From a checkpoint of a small transformer trained on Wikipedia.
Architecture: rotary positions, untied embeddings.
Training: a variant of Adam for these matrices, 5875 steps.
Each number is 50 + 15 x the weight over its row's rms, rounded and kept within 0 to 99. Layers, rows and columns count from 0. The size before them is the row's rms in percent of the matrix's.

# layer 2 attention output (transposed), 160x160, rms 0.0715, rows 30-31, columns 0-159
078:50 56 48 70 22 53 54 50 71 76 42 23 44 38 41 49 56 43 48 79 44 68 45 25 49 40 57 57 46 54 26 60 48 50 49 43 28 82 48 54 39 52 41 74 59 56 24 70 89 60 44 70 39 59 48 39 64 68 67 54 53 43 43 32 30 55 42 58 61 59 37 46 60 60 51 50 70 84 38 27 88 60 44 34 78 38 48 47 64 42 60 59 61 67 26 56 56 84 50 50 67 52 66 56 83 38 55 40 49 76 37 48 38 65 37 59 34 38 70 39 62 49 79 45 24 23 25 37 49 33 51 59 46 31 53 79 28 56 47 62 54 34 23 58 36 69 45 60 34 41 42 52 30 57 17 50 35 50 51 52
075:57 73 56 43 49 73 53 40 38 61 28 67 64 35 64 66 67 80 48 41 29 61 42 41 54 67 40 68 42 50 68 50 48 45 57 46 45 61 40 42 28 45 41 81 40 62 25 53 57 61 52 72 43 01 62 45 54 38 66 31 40 52 42 37 44 53 60 42 66 41 56 46 64 49 50 66 40 99 43 31 38 33 47 18 75 50 48 62 68 58 65 54 33 63 38 40 57 47 42 29 43 43 72 43 56 62 62 35 20 62 40 69 88 64 50 52 73 62 52 52 58 36 68 32 41 54 37 63 30 54 54 11 40 64 69 73 56 72 76 30 51 34 40 49 42 42 42 46 34 48 43 49 35 50 68 61 60 14 58 38
# layer 2 attention value, 160x160, rms 0.0537, rows 31, columns 0-159
090:49 54 42 47 59 30 43 32 43 51 66 51 51 54 46 26 40 74 46 65 46 28 48 63 46 32 49 46 60 42 55 66 40 66 46 99 50 51 68 38 58 49 50 48 69 60 65 77 64 60 58 52 24 49 59 58 45 50 40 53 54 53 52 46 35 55 43 30 37 64 52 63 55 32 55 77 67 46 74 59 54 83 45 38 74 26 54 34 62 41 49 41 39 11 66 85 66 33 63 50 48 44 23 20 43 43 70 69 59 91 44 50 20 45 42 55 62 44 48 49 39 47 44 52 30 54 45 66 28 57 45 39 63 45 63 43 48 42 47 35 44 22 41 63 34 53 43 52 30 97 26 37 76 75 70 49 67 27 41 57
# layer 2 attention query, 160x160, rms 0.0638, rows 32-34, columns 0-159
081:35 60 58 69 76 61 45 50 81 73 80 68 32 40 22 43 58 63 55 47 72 63 34 66 69 43 71 45 56 69 70 22 39 44 63 63 75 57 41 40 53 69 39 64 58 58 51 82 29 57 44 60 46 45 32 56 18 51 38 63 66 55 35 68 44 77 31 71 55 50 52 43 64 45 58 82 72 57 49 61 51 60 50 46 45 43 53 88 62 22 48 40 52 73 42 34 56 70 69 55 37 48 62 39 55 55 35 46 39 77 38 96 33 43 26 51 63 71 35 36 65 54 42 55 52 46 34 56 56 51 37 44 50 55 72 47 46 22 42 54 62 62 42 68 40 50 48 58 27 42 77 59 77 49 46 57 42 36 42 24
113:62 57 39 51 55 42 46 58 31 67 38 35 79 56 50 58 70 33 46 61 67 48 49 47 51 77 34 50 51 47 21 24 24 68 58 38 46 56 25 56 61 39 49 54 45 92 42 31 48 32 62 55 62 40 63 29 59 39 34 50 76 45 44 45 43 47 70 68 59 06 80 18 20 37 71 44 18 46 49 74 56 82 51 52 46 43 41 52 43 60 43 48 47 55 47 51 36 41 73 30 44 31 46 84 59 40 75 53 40 48 50 38 36 52 52 37 38 34 35 40 44 24 39 58 59 45 23 46 42 66 05 36 48 47 53 63 42 43 31 25 59 77 37 37 46 45 66 60 34 37 45 45 50 48 61 72 49 65 44 44
104:46 46 67 62 38 53 53 43 69 58 51 49 29 43 28 29 59 47 28 51 73 64 54 61 44 50 39 44 52 47 66 66 41 47 67 46 55 47 60 24 32 46 26 64 65 51 24 14 46 40 52 68 64 57 41 46 41 50 71 37 14 61 80 74 55 65 46 53 19 72 67 56 72 33 40 32 41 82 67 36 48 44 31 68 88 58 71 51 78 60 56 21 34 57 41 24 65 65 52 42 55 46 70 66 64 60 47 45 40 42 68 47 63 18 52 80 41 50 72 69 49 59 52 40 66 70 59 44 48 37 33 44 48 35 69 69 79 39 56 65 59 56 45 54 62 42 43 27 26 62 47 32 32 59 51 25 50 67 55 46
# layer 2 attention key, 160x160, rms 0.0613, rows 32-34, columns 0-159
089:19 45 50 37 33 57 40 73 27 59 40 32 50 39 67 56 32 17 37 19 44 77 76 21 57 57 26 21 77 52 52 60 54 41 43 55 28 57 01 33 34 41 51 33 39 62 44 60 40 43 46 43 71 46 72 38 31 61 42 58 33 54 63 32 67 30 43 39 42 77 34 39 47 55 59 33 46 42 64 23 64 60 52 55 60 73 32 22 46 69 42 51 34 25 51 53 32 32 30 24 35 42 56 67 50 68 70 57 57 40 62 70 52 47 48 38 71 41 42 41 39 38 42 59 55 50 42 35 38 68 52 63 64 55 27 54 20 47 64 34 46 54 60 33 59 36 48 60 59 41 52 57 54 40 47 50 58 85 31 64
100:48 46 56 70 65 40 63 54 57 34 35 69 51 46 37 37 49 38 70 29 88 49 46 39 14 66 44 62 14 58 32 74 39 78 52 41 59 35 64 73 56 79 41 30 64 59 28 85 42 35 53 32 36 29 26 19 54 36 56 53 52 54 32 49 28 55 26 61 54 36 38 67 35 29 56 52 62 49 70 73 34 63 36 33 34 39 37 68 52 13 45 66 57 67 45 41 47 41 39 59 48 52 48 39 19 72 43 44 50 35 49 47 54 47 53 52 56 57 37 18 50 52 34 35 44 19 49 56 68 54 44 85 46 63 42 38 47 43 28 67 75 53 41 39 29 37 70 55 60 37 56 46 34 54 39 51 52 50 69 34
149:53 28 51 46 41 27 70 14 46 40 70 50 49 81 29 30 63 72 83 34 32 26 66 71 52 53 34 60 38 45 68 36 36 38 80 49 75 56 34 41 21 37 60 59 47 56 53 51 39 52 20 62 34 71 52 47 48 38 50 58 42 79 37 61 29 61 41 52 40 40 36 48 40 41 57 43 41 55 35 66 42 36 26 61 62 60 47 56 64 32 58 51 33 42 67 49 62 67 45 64 51 23 48 33 75 71 56 70 36 59 28 28 36 43 33 76 55 61 46 50 43 45 60 32 49 56 49 67 55 59 53 43 69 24 70 95 30 38 75 64 63 23 45 72 28 52 59 44 39 46 60 48 64 40 44 67 33 47 58 65